{"qk_norm": false, "attn_scale": 0.177, "tie_embeddings": true, "optimizer": "muon", "warmup_steps": 200}
Each number is 500 + 40 x the weight over its row's rms, rounded and kept within 0 to 999. Layers, rows and columns count from 0. Numbers have three digits each. The size before them is the row's rms in percent of the matrix's.

# layer 11 attention value, 224x224, rms 0.181, rows 202-223, columns 168-223
092:433459480464511569548439469503468624572462471536503502512437464510441396462521559474493528469499549503507582507566528512533567504554561463516528490533545517487455459547
098:524568506508464545549537484457542512590455427553491498483428457480576432535468495492442556465499490446449530486459521532468504489509460539539497504546526468460532496512
092:505527528512481504521491517539478443556549588446499485457529522507463476493519478508538568483533523474405429500510492509510516470454519508519528546507535532562479476503
098:500578509440543410503541479489523504528509511496498487489507528531472489464525499517548478553506507522541465471472531443498492453502580462453488448550517519474463575476
096:452493530478539564545499493494546464519594502416467559427494483521445488463412508496457517490515510536504580523459513541540512509522509488480496494519448535515492530469
097:522501491514589423443531454580448449447481479527469525500542485479461562456445460512519480514581513515507527528485534431499586592505538441453499472511481515511507508513
109:491513518501547473477529537528427484493523542416469515590464533430543554501448528499509484504518442457441497411420493473449480471521501434528486533460445503467559573466
104:486453398539554513492540513550500526445473482530406522553474484476504492439508460550574538493480480544465470504460471490497468475547500545414481541474481610501499443405
094:441481499497547468520486476516509535479432494574469467555474498496417444504447434519575468558554546520435450418511553515521505468465588456501508474505524418505451536515
097:474512522468524515544454577557457482557494504525471542423504478461531513493455513530471502490503510466532494517557482571549560474491513527460529493472523425457497566512
099:502513493573483472507479548441508505509494443523583500497412492458522470527535473466543462476551473492460546580504509448562512566435433523493558573504542485502542488570
101:511488510490584537395501459469541479494548531464544516428527517504545476555474545450471501563494542461480467535464555497484479472559546551544457526494586559467415469452
095:548497472498415506489492503464531477468506470469504529464496491481473438502528494457421395497555469537473539560538451542502476546508432525506553478410584485495479499583
100:521529547482536540505442470533462509468457507391482497456530538480477450566490490526459569516467530518454494446513437482519512502459535503534451478419466483521519450538
096:446483572478489516517507552484435447473512518497521468459486472545477442481550468521455473520462433520531586455489475525488516426555513524485493478506544532479454608467
093:565537526484547551481495443473511459459433458479527473490512409465471511536521475507488457538586497517461523507501435494474519560476532558523559549594494525439519531547
095:488494488489459551482496492488460510493471468474492506523419458434448468412509475494546436483537499520507501531491515544500486558499487545456449502532520487464499478502
099:524449487570526424462498439513505495501457503562498545514567503514483486505554471484424515525479500520580544497486513584490469474494489549509462426482543473479508528544
104:579527506532467574485522521519503573466506449488470518555566420470532511445496506527530538456478527525562454451531487528463469510499527509549418484492503534488549506482
097:520496582517453479468398560454550530490485463476465649567560448443534497522440437490433513483550553471541468510537497493493501513488515555460509513524509498525492489523
098:464491471568462411478439491580426532500481496482553502530574562495482470526490441553487482524522477459488464513517497568534505547492553566444544478475501492496526491509
097:496482492504525584457509533488424543475556555593423507398496516486524519431427569335482467472510555427485470515472498585475512529524525459516549515486511467544537470512
# layer 11 attention output (transposed), 224x224, rms 0.164, rows 202-223, columns 168-223
097:516491505474534474516518492563564601452503518484567482493473462605492500497418520446560507471550476507548457574505490574513480498458541437482469504509473521434541517541
097:482472512471538402476496483475542459497463596451488534472509500536544478405546460534523453502501442509483473508456457553502584560546486537521526562445414463524484405558
097:519542487544503422497472489524562491490511471432469502535472544565485492495491470465464510504491488547550440517443499595435471571474453488569391514502484494525400534442
096:456486450564509453449484498512583480480483476551493574538511533487444464464494539507485531428551527547447518565538480467473526513546457553461514554452520547514477526477
102:471485550519479527516466449535605498484455522518501541474437513512478464469555473426485447465605491454521473472488509480461496478503451554511458499474511530444602514515
093:439515497537505555510528489499528439486566504472476490515528489557512481516525458486482498492516554553508518504473460559497443455503493471490527506507460557433485495434
112:492435553469433458533565495492543546539472427516504537546523456559443533504486478454489547503549491480485532455490487544533451452477477501486482528472461480427497428548
109:425534574502511451603540556447463488594534530509505531562440520493500490601518466472480482416518508484482565504489499460475478562562479491502532599488521490459518507526
093:600437543468507473520559521532512496478500497459514409460505488589499539468472517417473474515474425510469485532490514515466514410518513547518513488558517541510504476464
097:519543410603486440458456462480496529470501524483601553539408506495498505483538524518480476570515546472453518502524512450495509455475457512480542491472587465495464506513
100:579469470479444529517502498463543532564450485502411511498557608571560511508538533575523492511458539456558540533551496524579516482528509497463483534508539478455497539524
104:489577443532533568566484510453539529414456537468447528434541516511528551473499425546534490486456458504463534503535492507505514555505564550522509534505450500519552493538
097:416486607476486551559421512537519547472511485453484486494519520516519530461538473463539528526488536477505527494528539533544487503471452527518467379543476502566402463532
098:521481500443521539534495459471483555412544498468495508530478458484525489513473565447497473476570372468512538532472568474499549581539472447512516564480502454506475523486
098:580536500513433481495522457534512471447517551528488547509440497502505491465572457580483484480505515483551438527473530500474491540519543504517511478461555486557496475479
096:521459489433483491445460548446486501511546533525502511463457535424466476481494523533576479509528460525540513460549462505498499478499571473431479525544476524511471497548
097:486462535508460531459542532506490494481513540508556528506477563477530527527488544508507516526467464521557457557500464531502561508558577495489541486527489477465528491551
094:542492498507515549515461529499550535479567470527518457514483551504521542495449452489471510543486432447473442533497554460469492511500504512452554464537488440575491476506
098:527549556524479484483468580519466458442489540508450481539475521428506442525479484418472494493570570486503594466496520511460497493478505534505443473469437487551434531519
095:508455498494495473433488489500473507497534480403470461542510529478518530501463526492439481555562517508512534504498512487552550451539499452508525512497516544516486538441
100:462545484452458534461510547465511547536545552513438549504471479559391557462561585522466552504513527551554576478489485478427467494473437524516548494534575442506525550616
099:480550476473535512510545530516462500511512545428497571495552463464557547537436453511468463463475583531492491508589515553485441516482456507525521480552466540552496516393
# layer 11 MLP gate, 576x224, rms 0.179, rows 0-23, columns 168-223
096:502495461477500523414555470483567509551482555569516522526502464498527437428453522508442541570462520519509473499494453475494512510516503478481508501514513576488429496527
106:449483543478530529515476438491427446499503491547402533429536499489409517571482563510466548472421528508515503524492482508473440532497502540467498522547444537489524506481
115:506493535509494467470531466472482483471462523514527566569542536516524440511556524448469502516488527537427532513561501468503561512497444505491550467585531510496485519452
093:540475552559451461580504482530504481500484477498475470545516470486517515421531564515490459554522550478597513436499514482514460507481463429513536580474501528467443435555
096:456466536539492586499535476528465523538525487526471529498467481521565470530470546509475458506509462498492484455527539497527469475469541463548523430511506470413518525506
108:496530483495472479518492531520489476519526479534463448461468429524513508466542550390573419485460438510530485595485506512548514516503499465544523467585434467468465545471
101:403543501510488553503496462508518468504538479510476518492531533536474506532586485609408572518500577480500474522483458549479454472461521560474540407496531536515551531504
103:523418508524489520512531404472495561572507511455528523499475527482598395483517512461515505504437564492496498547486484491494549531476476523545496467520515518454472507560
106:454505457477481520478542466551442518447579534517514521495514489478591534550543452555487492511572444494525551517513507421482453473532493461473536538549509455531512465512
087:520580516506479531442506507517403479539469510529498520477544469588513464479468534486467456539606553501492519476540516499458490516507486519500486481530494438476544494440
099:516534447527473499506420544544564462505470442514520493543626489508535533482477476543483492582604512500541456431545465539581494398540474482552496429506547524547512509569
082:533479505445489525534519446472449526552495427451578486516423493548602485502452612556483513476489480533455483581500520427503508497611533528536587483468513494530516448524
101:481538524542538481527508483364479530565443514512426480443454509497521578523505504544492536523523519550499477451433510479437427487486453440529536501508471485493516524574
103:518593483439500526464445473537458510514486517500483443502548540508555527498490460492500463503499441555527505539555511439475471524469470461508521487531461521469535561422
103:568466473506540511490443447534541469531498544524511545499499486518525511446545440570480514537455527390513407563517496482495488485504509490587408471526527482524477573496
113:499471510484504527487505554557491471560553521496489491462550547512453414503516544537408508565567463473457501515492461546542506502463428490426470440397514501454472453460
105:512476489491527523475530484484546496490503497479510425517494526438529460557445474546472460525560510527547430493504482454500552534532509492537527503475522523528530446493
119:504545563484486522496483524475517542490548450442513474508533482414537498483468439545509530539515490475467498479589558560488489505553568499519558520545478447555579485516
094:481369464496512480478548472443411490479570546464497502472465539493478521538461509541513496544523508444542526457507382508497532484510439500429530530563522464536530553544
081:553457535515468511574596527580515557484495508629481415506544439456468432562492494502555448439505455530490530530479510584491464479451542432509526478478459469484496554533
100:483518469504565531523562466513519479573495490543579465450586533522454426543504544496547496463524476493518460456540526501501503449400492522493510504489532451516480481522
096:411527551454466518493475436451497504498508499549536567512558504474581489589436428458510486442465527549505485517478521563458495509388440548548516475477528533505563502614
098:489514491494489491504469435518437560542505500553502454619493493535527458507498444488482523574549512476513583438460521436457568477493498413457506471511491458460466559506
089:594495465491545459482458531508491479505568494490529492595506516448557511480427531466458471528572457547525475481539565474489535490469533487479489439485549503483528493436
# layer 11 MLP up, 576x224, rms 0.166, rows 0-22, columns 168-223
096:501474479472526527486537505460488479547549464501425438485435468445492465531564535495608494427536453545521500530524531426498508477571541565553519481482538502481481444512
105:496507544516519524483562503517521512454482492550507552497538504540507494471462517540495471494550555534512509526449584376509506450475438525539524468512487470496470539493
111:496562517436545469473514431513464480466559435451521461510525514455558550458533548481481510542540517503433512505412496542528520529550517441561582459532509518472529526503
095:409555513498461520489480444506438467470507446496585465554531548502480484468507484543424492452405538552493446481480530519527574473480489567425560439479512491466486537532
099:454529526494529540491499489497441463469480551553576517487467520489545477515548489526498497447565493521510509510494445519457495543483488439442517517519529445432482483505
114:526457545490435439498371560490494569548449508569535493514486488476485540511474534517437521464457534552471488567568451560538508545461574482494449558544487431470545456524
102:580511466508578489553537476460518454549538476539502494505530591518515543468541473549509516517502467455490434460436448537494521514522477497549446419555527512535492573454
101:491476514498519545488448572465492464512592470418514505485546473466492500491468507517438442483487433504535436567555475554508434466539511538494470460472530485527481507503
101:533519513517490381505499434506508449548502540519451487520533492555472463451460487539459461516547483505480580498477471515473523572575441473446530490485625490520419462479
093:502428463533467473543478495504527511480498589512549472423486521514516556472395533506441533595469527461483535594488516465497504488499490484491516537531486496563507474475
102:505463538479463548478525547478479414493492468472479482527446533535503536506486450443547475535477539461517376533539472484448491503518502490418553581517507502461511485489
086:563514470530548424547459536528580494512492556518491572468475437584512455516446604535452492531507497517448488521510459427486474504473460464458519478477453420493473492576
095:500515515456460506564485471527521433578512482481530463541524513420522485523478549515522469526500473452505482521493512479509445557513490498480559516591495511440486464448
107:426533533448558455477473445467556560554470498488473454464416477524509515502498537465538402512516422492501520549546492556563478520498469542476475474443532498511523559490
094:445487480527424553507527492538401524458545431562463448473486482490460491499525482490565459524466489456529564470543556475535515488584512453429528514480535554449486404526
123:511485447498424507475481513532445515472474516581474507463471505481446507477392493554536556482554527487471540498476504428536540565546518478486572453412476485508497450481
107:521542542527517543489498463480476511538592492475526471514399510452458500489503512389478500536540534574511494541473454501521464453519475457486573550487465519487545457470
119:492445433473530535450480478454507489464515481549514551502492503549470503430556498510430513433524468503460505541498475422509580479457538489488453514459474584458480506526
088:517590536514507505481519517509547514552446504502533526524523448548481492438574495455513507557508539495439485501511586513478605488543569503498473488449487496483513490539
087:481499477468487567453484483498461526496551504500496527493531514510486435423448480466489510505508549460520468504458489492518499522453478495515549536473503519576463570551
100:520459547473453508553500474537494420538461447467522481526503444496461493459474521526459525493556396494512420490542496481488504535527473501515552482532514489583560496513
094:583465465493452470532439468592443511505492446506522441484531585541488513513477473508519472534505451490567466478482545543544488519581516453470569539486493464504544508472
093:475549526528435535482562525518535557472490481443478535448523472488518435500500495443516495471498576497433565525550555441466479547500549381537589450476492551483431470458
# layer 11 MLP down (transposed), 576x224, rms 0.163, rows 0-22, columns 168-223
099:490484471541533500485477514511501474443623521419437471418503493536435404429504509455502418513519477492438522449461488488491497479469452534540544483531499497483547465426
088:518475537418516528555507520522554503476497478517527532478556466521468491578542533409501543508541448507574497446495562454448505552506523550519511429440458606604498465480
103:468591545509505506472554539407565496501477460579462470542501437484568563583541448431580557460482431474510499511460456486487484448495528513556461497511437481557487466491
090:438598508510459501451560481478427461487562404491531518513573576521484506530535461468471522531529583505471448536551527499524501494484525488543521389510487476477492507473
108:487456427487500519451517560501489580503563476536441527521548582507503505549544467526479429412570478534505573510520453513570464534482566482516477512502491501511465491493
109:489513529474435554514508458449487436540555476504476466494497563532499486524532461520499517503520502506429502455543482523517491495465569575522457563503497483503466514525
099:566494498494516605454517453501521499522497486580504465487562457527473506500430482511543533505497520509449463501467558484508439508491485514514530491520529521515522518470
104:497543507444594517513530566530571519481410424472477533521555458378441553508481524474543508530487496536525518518427528490480506484538577484511488544465454443487523551434
101:505470508449492515485408497433476569559477538497588493493531481490525478510558496518500481488483471525571428553494515525551457523518478457527450534521562459505389404451
088:489577491510550542517487529473504514500568512562532515535467500486514506472476457514485547512546505414479556448523494550495513456479518505559555506550522523463519460588
097:535461481555472538547458465523482454517495493454506489502549438437491567508508595488488514560549439493527516531521466513492452494464491454544521434491584513549458498514
084:434505512414443508451535527458531579568556486530525468511472516502513513474466475437497512515518482488515531547542541410498475489449503503532506575459479467427524592496
094:474479575539526503497507446413538523560513475501500527474455450476491438500445425498483483549443478486446444446512460536480466450493434489459529523472595411460552475526
109:539544538521489439554515525492555525479531469569587445556479530497502468530537470443505512495450508518554553496551534527538452517536489458455502511496494506507497542502
108:479496499491493507460545502496416546444502464559441457499452487522491465488516531379617461518543475532434498511476562510579517552487432504518496466556523519469511476445
113:536564533467495535523458507493529519472424430495545464511460440474598508523490478524580518505542473480397532482491463519485447588494552515506474455529543467487531578474
098:528504516500496485424592518441521464447500508456573476532525434469492518464510485508449475525512546553483483510444480540498487554453521484518439486506543442459539477540
119:471519553522479492523481443530520461541509490498548478513513484513459475536454536467475438592514453511464489475505457569477500500483508539493477496427490495527415497435
102:485460470564500450512457401499454491487511503466455518512510507495462484463537532525522463533457520488497429441550481485535547439539463466480506451500555490544506499455
089:513540500472513524535443447488524467519522487480472541505499523473478439466555525513512477506425535558483470490472537516561468432402435518416440530438506525464486480552
106:534521496537440490417502438586513508485476409524465547442489532539518477531532520497554471494477548506488552491481491473519485431568530525477488465502472476535530550526
097:491486490560474499408525378457562482446480533537533550527514549536513559523491410491521474491495457508600451499522496507504468490512469464452567459449517634437431479517
095:532481493465502453555447465547469484508448510530517522434540460536498424498481479522491528453524520563470495527466485510508465511517481522381460465443499552529446499533